config = dict(
    num_hidden_layers=9,
    hidden_size=128,
    num_attention_heads=8,
    num_key_value_heads=8,
    head_dim=32,
    intermediate_size=192,
    vocab_size=551,
    hidden_act='geglu',
    norm='rmsnorm',
    norm_place='pre',
    norm_eps=1e-05,
    positions='learned+rope',
    rope_theta=10000.0,
    rope_fraction=1.0,
    qk_norm=False,
    attn_scale=0.177,
    bias='none',
    tie_word_embeddings=True,
    parallel_block=True,
    init='uniform',
    init_std_qkv=0.0602,
    init_std_o=0.01,
    init_std_up=0.0602,
    init_std_down=0.0116,
    optimizer='muon_variant',
    learning_rate=0.00405,
    lr_mult_up=0.649,
    lr_mult_down=2.0,
    beta1=0.9,
    lr_head=0.00549,
    max_grad_norm=2.0,
    warmup_steps=200,
    schedule='cos',
    final_lr_fraction=0.1,
    batch_tokens=8192,
    max_seq_len=1024,
    doc_mask=True,
    z_loss=0.0001,
    train_tokens=112700000,
    max_steps=13758,
    dataset='wikipedia_en',
)
Each number is 128 + 24 x the weight over the matrix's rms, rounded and kept within 0 to 255. Layers, rows and columns count from 0. Numbers have three digits each.

# layer 4 attention output, 128x256, rms 0.158, rows 0-127, columns 0-63
107125154144154161133112149170141143107127151134108123118122193130116120083143110119096104169104142119123144133117098133140092119143154124108128159123161122141126134149144081121149132148135162
090127103135119109112138130134133168133123113110123133145186129148097131120111160146128101133114147157155099107117109173162115121161185112156103120124120127110125101104146130112135147115111159
165114166125092131150105119136115110172146153091174101129130062157144105140130159130129111107099143137126162114148113145123152128145108109100100111121144107078103158108115153106134185105134129
155155147158132141130154151137163091100129097130127124122125110108155128086114087124136145143141158139091093131134163161151120149148085107117145153128140090158104180151163157132126106102166145
091120109138118092106132124093105139128111172134146130161140110116098143172126130070114127103160076080161086148133102136075120123128160157141110152188132132100170154170134113090122152114132146
140131129122133148110131140174169112133171133118154130134125112129123139122115146129107169130102106145143078135143113149174126092090127137127154106108123122101151128131115131134168113111113118
132118135130154134119105094157108099135106108087094151131105095133151109113141182127101162141121162077111120133111145129124065109097125151096148148119150125115131108104127135105090157132129141
142109127148148073129142112136107092095107105145103146145106121175103123165098085139114088129124134193114111127097140127145128150104143175180109107148148182110115116161092095110118121099128132
137097149151125089157132161126147169141117137129155102127145153109121118084095114127111138099140124151097112147155122127122142139131130131103119175123103168158120109108146134138134093145132134
138138132153144146146203129149134168149107109173143102122141108142094123128130130123141168116141100093159140120119147124100094157126112139123124133185084168148109162161128135166130124127106102
116125157110108192085132124146095169153136084146110150083114128101141156182106092104141154125074072142110092160119119132110095117124132087102099161119137123104118156117136129087144103165149178
157149135168148135088133158117138150102076114112106129099061106139178147161143073088121114159144125129127134120169110129152142123164149135162118125142105175108104162127169123112133110100123167
128170122093132107157159130138085119117095098102154111106091126151113135122106131141156129148151156119148113104124111139148093079158160146075134150133174138143140157144115131126164114154181107
102104069129164131134097134089157124173125097116106132101153150136137145177157132124094143121132136140110135171127126127123098095122141140102108117092132139124111172125117128131106110160140180
156117163121129101152142136138135099183156103144114105144121166167121139120112139120071071109105118170117115137132139092131150169106094162098153116099102120159107136151119142078132116124127130
114094135145123126096096126113083112168154123124063134105134177097124141111107136120135106183114104109142093079101160179153143100131149147144109115140106159161119106109132141129116136105135113
160084104165176131085168159149133098059147121123123102143152097157110173110081167102122126103159131132140101132121156127101122141119098119110148133118106142091096097105114120101135130134146086
087154130108110149137140147093137131151155124110178160106111130160118160158122148169161105092146164166141112126125165130133141132185120148077143151132132112126090133161136144172164118131154114
095109115124137091088118145156149161154118130119119130131126182118145139126143104131162149083113116075141143080130190136146136150115102123127136078116111117127123156085136103151141179178134122
095080134177150118141151132074103124091105120120126123146146092117150127105165129142125145140133104145079157103144116149111119149126153116132096124105143105140094115125143140184117143147118118
100110143134133115098117099124130113106110134141139130125097105076137100125102107088126086145104124128141101143142147109120119123158127145141139142089110102146125143142103107143144129126145139
099138181160132131155166096130100116101154081147134141090137108128167152166096140139079089136133173088123157115138128155127076130148147155103121148164133158142129153125123141103091120127128113
148117112146169147132147163100118103122133157117129149126116126187086147123117114159075136121141136146136072102121097147092142123109148130101194158139144078134113131111114103102086098129106128
098113134121092144124099125145144156108123134152128177106125146151129141124147153113116125144096142138138102126155132139170132112139113158111152131125118143108155085137116136103109122114118135
146170153113149127160087121133150085134147116120120109134135137108131110129120131135140153155076142127086131145154129129106153131142134117086115132123120123107156123157137127138102120128117155
139134155133152110120165103107144169128132116146114119110142063141152169077145145139156117073143150121095123133106111120130114086135121130106116128122085096090132149074163099149114100137163144
116157154107110152131107116105151147099169072151136107129102140139121151119070179094172104135118149146128115139134093126183121126100119085120145122138106098142129162072165086122140149112071089
139109193124139094176109162109133136150109073138137131116128162097180111139145095141092143095112109138143154106103120085131104172119114118151141114132139118137156121145096130106131102132112148
119153098160110115136099114092183128155114107124172146152146145110123143095101144103178108142125170128119150124109096095160144147126151109132120154117095137126145118124152116140110114143130109
116135110127091114150109137126125154157127130147162104129123114170146088124128133154107117118116152113151107136131136147100140168135137115111105114126121159112156125126102150116084164158146133
124137103186133113147097142122097092153131104117098126086104074172116143102141135156133135154139113121114154144104135109131164087149121167080148143159136122113101122134098148164138103136164131
129149146119126141137195101109110114138093132117111103149105128132086134123163107139136138127166176132140100086164099142106125139086108107162197149150172126156183115103116186150124115112164094
147115121145089096115116147151141116131129128132099081109194116134106129144104121121134124147129150134157142078096067134108089116141152131095096166121135137114127087112122121139130119162118127
142097091112139165138136134162108112137175126127091131056175139138082130137128114157122125132073119136159148145156127116096078134095096148148103146153083110138142152122082151135149152124137147
134097095118122142127131127160123139127115161172160154142101115147149108129076142120125146119134178121146110113139148141119150137142163134113100081143172161136078144125151138179152121130120120
099144141153093170166122132117096166117119155147094159081159127160113098072093132121125152121100146135121101082066134098105123125150086173115175085164119154108103095095183152134148132116145173
122124116109109184141133116073165150117150145106106148136119144144123142150117116113096126141152129125135149120147146174120131103134159158144142112116140105158115132122126132151127145140183134
121076152109132143106149125130150137084122094157148140130136116130154136141082151143163151091150121095147152118137098129132134113085141083077113141090136144089133127129175130167110089076187058
120151143122136100157150057112150141127092175136118110137074114137111170146101086119069178147137147115098115125147120145125127126119122130128128105106118122122127126153124116112124103122121138
128082112086152130104090121105165156111131109155144139162132157123109117170123111138100160121145129146128119126105095094112154078152134082103123081131118115119146108108117095118134143101100157
120156120197053123127130110130129180140106148127154139117141140142142169126173169143109146141181136093099147138081154136096144103088082160162112107154135182143131132180199146151104085141101113
181136125176112106113118112156089133141162117136127103127121157174116123146146102135135142113155156125140117163147101130102105117157138103118132140136146116134119117115123167134129148102112174
113137122134148133090147093096122143126123135109134156124183155123082134130115132153182138146114158128119147119159153118120075089167075152122126122104148126131133141083129118090115136065115099
084115129113146118180125148124136103095123077106141133144121121106081116175143085117104138137138169084118063159131092102109094129122116144112112120143093107113109162147100132113100133128134137
130150122155145110122160139123117090078190143090166157167150130154142108154145119153178139136178108137088125115149071129130106150138119120152133106154176130101142126079144094123148176106121097
167110123155112106114136115147134074107103165097160129135134136157073123115108118137145173177113110147130104179094112120124133119121137126126131139148139091162102100127136101067149145157145086
124141143150143112127102114156180127109131121135111110162139092116149122137153162133141121119151110114132108158182121153134128126114124161120135119118193096108151105114117141145118169153120129
130130105100127149101109139104111128129126111112156139107125104126079156118121096138125145124154123156152123141131172119126121116102178128168133101160140145121133118098164092177137176133131135
121118104149136171159080139134161142127147132131112096113113120123113144130152152159118139103126116106126114086133117132145084182136134151107133168155124093136134089114133153147139106133104141
169083195140138122104144160122124150117124145138105124125129130133095180123099144089129145103127106146117149131093092109058119108171147147168102123181116160136098098059115119173162115125124068
118133100120091126132140147113130089126127145135145153139120141109137081137090144110110118136146141104126106123114139091106145110121188127139122116103095091163145156150110162110205125147085128
106131141086153134136144135136128133087071103155121134145080136140159160087113156174119131116080124171119121146159136163091114102154157112148138112111151127087125109105175132133136161136106125
122153164173121131123185120141095184199114134109129128164146161109110104125159097167108120100120151079092090145103123147118124163148179173122151172073160107147124146114160094129095105120109110
159120175133166132186132153115139114117133178142112123142108148106121133121105097142131146094128100140157139112103123208135132090142072117151123172122132104179106182101112076164141082099167112
143118126132116101105162055106136110130118131132138119094131130131129158123123136146145108107116138121121083175151097142092110095163117135102116135091119114149136140133111109128142157145096146
133123161131098097121121129133156142121124126097125141130158131121166124172095170143130115099096108112115129133112185147127137175147131110162180108143103122091167105116124096155171156167131148
142129155125148141126093132131149088121090135132106165137139164190129122141177109103200127104151116165109097095144121116134161088096105104096102178132130119120153138145178100104121170122157141
107120130083137146147122105150121084100107090116081139129164103141145140126105134087124074122144115070135162109164128148122161141168155121152140121131100136167125074125159142118133133130137104
116152166136141135146139107127160097172158151140143139149134165149117126167124127118168091114151137153072138125099075109114148119072133123189137082091135130159095127171112130130131157113148171
126098132138117104113129144094125118121102115141104144151154113102104090128146159125139108162076137173150116117119169154097099072104142136117151169138107137155115152077146183154120114097135159
141129103133119124111132097124110100137143163148142113097129137145136128102092095135132132185118095099131134158129163131108147150135132085110078086118154146117174185130175123094087155099124105
125146134131112142107169156137097108133152126114155165122134134139160115153104153153156115110148152098145162173119132147095078090167140122168156155112108112115154119172163107121105141106110127
148146090142129159187117135134121147110121089129135159159178132127136117159156115094107098152143132109154172104110102136141130130146106148097125070109165161102156095142141105141097135175103124
145157124115162158125068129123156091126111134134128105107153104088138049117084116101100135151147155157132130137118131170146151143114129151117107120125098152079141109109117120174103120143098131
132133159128131201102111123103087096142114088124170117132165137089137129101112110115150145121167126148117097114127164185127142139126109120151116152147162107120142170138163126104136143167101150
153160174119160075139160067097094129141123147125165154088107118148105099141073111098112154139099121122092088162143115095106129120086113099128127167128162178116124132093131126146099142122136124
116086123111128181091120122099133110151123144087116165135108121083173105146140130138096161069143129125178135118117145112153161081136142150136130122109148139104151155162091137105100125118120108
116111110111117154147126119109083104144136134126108141122142103124140103125072090142122130160124150120161122124149091139118123113125085116175133134140126070138119141168107096142125086101148118
164117137094098120147119116117102137139134120119105135103108103112143134117110115117139126166093114121123148161106119145121201116096094164113093106140127118140116115129152125184092180185126152
141156135126116122118087138097132136141163110118137127158124098109164162101128128105108110183153169116136103109162169090109152151158112087126126153149159194166109133139082133134130132135148082
147147144163124149189118114130120120129118143132108136153150102136106128119146089136123148131131142115122108156180124134134116081093114130121144105134105141087133164137107089125140167125161099
138128177125095152119105136130117109117126138127153097100101099129114127132144151113133147120176127129160149052133159133098130140135160111073080115146137119137103102149195097124104059196125163
131091142115097139109160105089119135109175117121076105111136130120120092113106111125133103138099134104163085124202121121098145127140167110126069138132156138108126079092103129100171103128135140
171095147127174106147142140102126130127123129095122101135123138082099094160117151162142116127123099060148143130141145097136108179115150142185177143173121159105100159086092136124117103140120163
103145094103147138156121115145059099127156161152147121106100100145116201134136086120145144144077170126114159113102161106135129108119144130109152111141138142144130123137153083111161109121138160
170171111082129143125135160188170113182131134143088161110168104138143144112136160115139126116146116100127063110101136112122129108126132082149137146137134112156121100106121102146103112136150164
160146131079122099119131161108164098171129094139114123115101131117125131138121109156138161101095111139131101139174102166096173125141129118137123165148077121181144139084151130101137139118136118
106127157140141158149087102097116144165165100142077109151121139137141123118178139067155144117150158122114151114108149096135123105140150132120063117094121117121083106127098140127117104153078080
115115179172087106093137115128110118126106100105125147146130169126158104101142136104107131118079105150156111121133110063126098142127077156131127119136119128169146132098114128125118168148129139
107148122122092117129114121128136133172134137091127166135072144101124143143138145139153124077120162122138132115134124153154156126110154101128178137150133118114107104115128119092139153135116123
141104084132136085163119097090155090132126174125127127112129171154114195138138114103128129120155114144141125107152165132133085133121116149122114128118157103071153104128145130134166104113101120
121094153132154131110136155140079099131131118116183113134096119151171104189148109103105163160150104131090127163091157128124149125127133095142119101136118141116111091101127145128122101127128086
072156128145141161170157143158181140120125122114183112119161125152133113159115129114101133110121119134179151160142122162142140140121129098159147106126161135096087134157105188195153149122136141
114152132144148130113103177137126179115137136149141148150138117104101147122146113128138089145123168165148097158181104130167111095116130136128142133148139122118093161099164155158120144118106144
088122140111123118133080142136093148134116143144150165095124150128118127098153130136169145119099121143099111111141101118090098157113127085171132159087073105134130120124167139113180092147107138
137123112178102134142115110117169118134147166154105135174142134141162122135102156137139141158093162112112127157114111118164138135146128147097142117114148117137145135089144131124103107155158179
157143112139099139132156064136126143141110152144120172120139136084151116131157129132137171119102098143106138121170141137103134177141122153148137148109096145178115124124158129098110100135108142
185111083141138152134153132128126166187106128091113115141165143131148131113115151104152065110124143160153131174175105142156124129124143112124160120114136118145092118137151091075126117144140145
128141122128141163089107127105111142116139160092130149150163138131112089122123114078137120121113130175102088150124129161104114098175101088123149124132089052104172137149180154166131087164093112
107143132144103167093107129173196127067146088143124110144111139188106174125138139173159097119182117109100133134107128129092123145162118123154114169128098123137086137140126127092104130102137160
088113128115143110108168133121123141136133136137109084127117127093165105148118123102096123176141102127174097183136122138132128127082136148167108108112160123134108194128169148098111099134092144
158152111095096120139105110113156095139088142192099135123107132149120110149128076149160143118096112134100184096083157153095108121124190146129107176136148110113190126147127080144139125095108108
123148147053115081116093134148125135128120140102193121144159148121095108154118120160146093141123159135129100121100103167121124154077129169172100114089119157106116129133146135165153151136132140
158121113136148120121123097145153126117142151097140119120137086131165153085127149110126121151153098076125099094104119151119102144149175065152153130114160132077101138145125149122153099137141123
092156136123125113145176074120125131164115132126121120093142130150113098129120114124091166168139142159194146169108119139138107101116127087077147153126114066136100157131104099078152141122091127
131101120104169125163083095155099160142146129123123136087134154066117121067102112086149121109195157113121127108123133125129088078112108102125169131111126140144114155130154159129091138145142093
117091135085167124119108154133121128142126096103156107132131139154150130121127111114108094138140130135152147147116136144141113145137098128130138168164139082165157133123164100140146165141132149
165098108118120170064108106122111137095121144141126153108118111116123106094161100115185155086155112138120164116148104161096102117117125091082114116115153116182147166101100149105149152115057131
115147139136135133148089123133099150137116137114119116151151128113087155149131149097165109150149162115104069156099138144143137137116110097159079130135125128128161102134139149120206102166148120
118124190100149225100082091128164138159149183139128121194185073207125077102139151118115122128139139119100147094158138136164129129133149143124103125180135126169153139080114129110140102140126139
131134116150125138132103153140129155140155130126111133167147145084123122088118101137166196161116113139118140129160173151132125107102111112118153125116125115174169136116118080151117109125121114
104123126146074164136164169102116120160154144113110142101110157160145138155096112112141055109153092094148088126097130150106113108150103116122100123118118086147131129149092143153130159122128147
134121088125135144130144119122128158098121126148105151119077172110133122132207162134109096142138148125171127105117143129101144099139110098135175099116100195150156142158124122169127154112078135
096118136134161147115087098101108127137133176103130136163117126129117137119136192099128092112125140118111103133144134168106147099115128155179123128117178118097104106129115153100123130193133145
135152136107123144150131106150178116102138153138150176102110113125129180138115122138119142123098136154177124148135107160121133170153152131109124122156113138132086112120107121120078138130130135
124145154091092097150110118104144136145142126143081139142164157113116154119098125131128119147152128092103164138098144128154137146128131176140102112085141182111127082139130116175133160082124102
135125140127147138090117150183177120133101122063094127155132151158127126149143106132116144168158111117100149119155107147163112111118160102108113099106116124133110140156138155126152144166143097
153139116109140124095059147165128126098102081209111166183137136142085122082128118165119086096109135116107114099119131137089182103108164086094112113165129116133093164112076135119126149142149124
101146130147123106099122076084138113139107161135119127095122135135127115124157137109114109185129069155169109121118113095127132144131141098125099158142140091129131086119122145144132132095121137
141106119163151129149129121125144107107120087119169113148114151116116107120141146131127143145130114141125135116125134191071164141107119143123125126135109178141145130127129113112159125145166071
111147075100164119125138070129148129141132122129107098094104160104117130162099166127121125120101159164091091133163135124096127172150116131085144106154110098157123154153137113090107122125112115
122098146128118161144139140133123132129105134113099107126140106108131166158135158096166100135124099153151097126125122114134174144112163120147153145137110142095087154127169133121130135128118095
167125138108148142127115140138124127117129144118120168106154170155140098129141116119099110124142132147092105130093094117195154114171109124134127169151127143151165136143131168151127149112096186
143152121107174113119138133105105143118185120118114129145113086134129115127113151080147132116089130151145127102127129098151107153126106135116120181077125104124116125086088130126125134164151127
126118148147116112122088102146127113129150133104081167104087107111115110150160124155131133170100119120103095159119125120155114132122143117101157162132129137156126071128139116115146099144134145
145113115130146115166114100165144116138159117155109159166154155108128124139166147161129112167143160120125141139132116138121122112056116124130142136120128140108072091122100086122149100084160185
144118137085162134115136128150141152142127133132114116130137138155160142110136172142111156132119171117162174152101115170093171121109086091148122133126133112110154128106129160112128110121097129
129102163130115086081077121108119163132117087120102151082121157139105120130096116142169142143119057111144111147111146124144155158090144142098146134140130111133116142164085135141117118109097145
105152122093120098129123153139126151123177137155146159181105119162168142160148120116113119132112153136118114122127173090137098161115138099132101132136125084141154129115139176110129167114133105
097121144111089115198133119107130153084157135114124123125142116136093129102112091155108142121149134158134097095124172114087152159108121103186132146057167137122152105149109144142110116118116123
118159185122134119129148125138169126120123127112133136142127109161107087084139132094147088167139128109137147139137084158126088143105136147127128206134062123153120105154123153099155148118126143
118112122153063119122141156143110133115102114079152127145116122153137160086116107106119114182134123171107118083128093117121092108124130099119148148124134138120151123200101131122141157142152111
075173101116102133139151134092148116149110121115121111138126151129119082112139114051130133118154112150090144110113134134129096109120092116095156115151128168093135097157144128117097106140173104
178099098133117134146109102156128137118115087109113145132135137128121083173151133137132106135123151114125108153132080146126126154134108134120154122117113128084137150101122126148149097160197118
127141182094156124141136145140147140141116129120119111118148123114135160091140194122133139125125112104165085141102090143111166114158099131177174154118128157115108120093122127117124108116130135
122073139079117145131102117145192125175147115183158167113100106100115146140119132160106139150137131145135107120134141124142097161135169148132138137152116119160151129126109150119080115115128102
173093112132098157153126142168121062169135155156163071115160147130144161132140125125141127100140116109174133107152116150117141150136120182071153118071156156118118137142128110129189133110136152
151131112123107114133126164120122110125145125130132124114167111150170124162139173148108144114117150116118121125110147181088110116140135140118120132122134117101129145104137120100128140108134141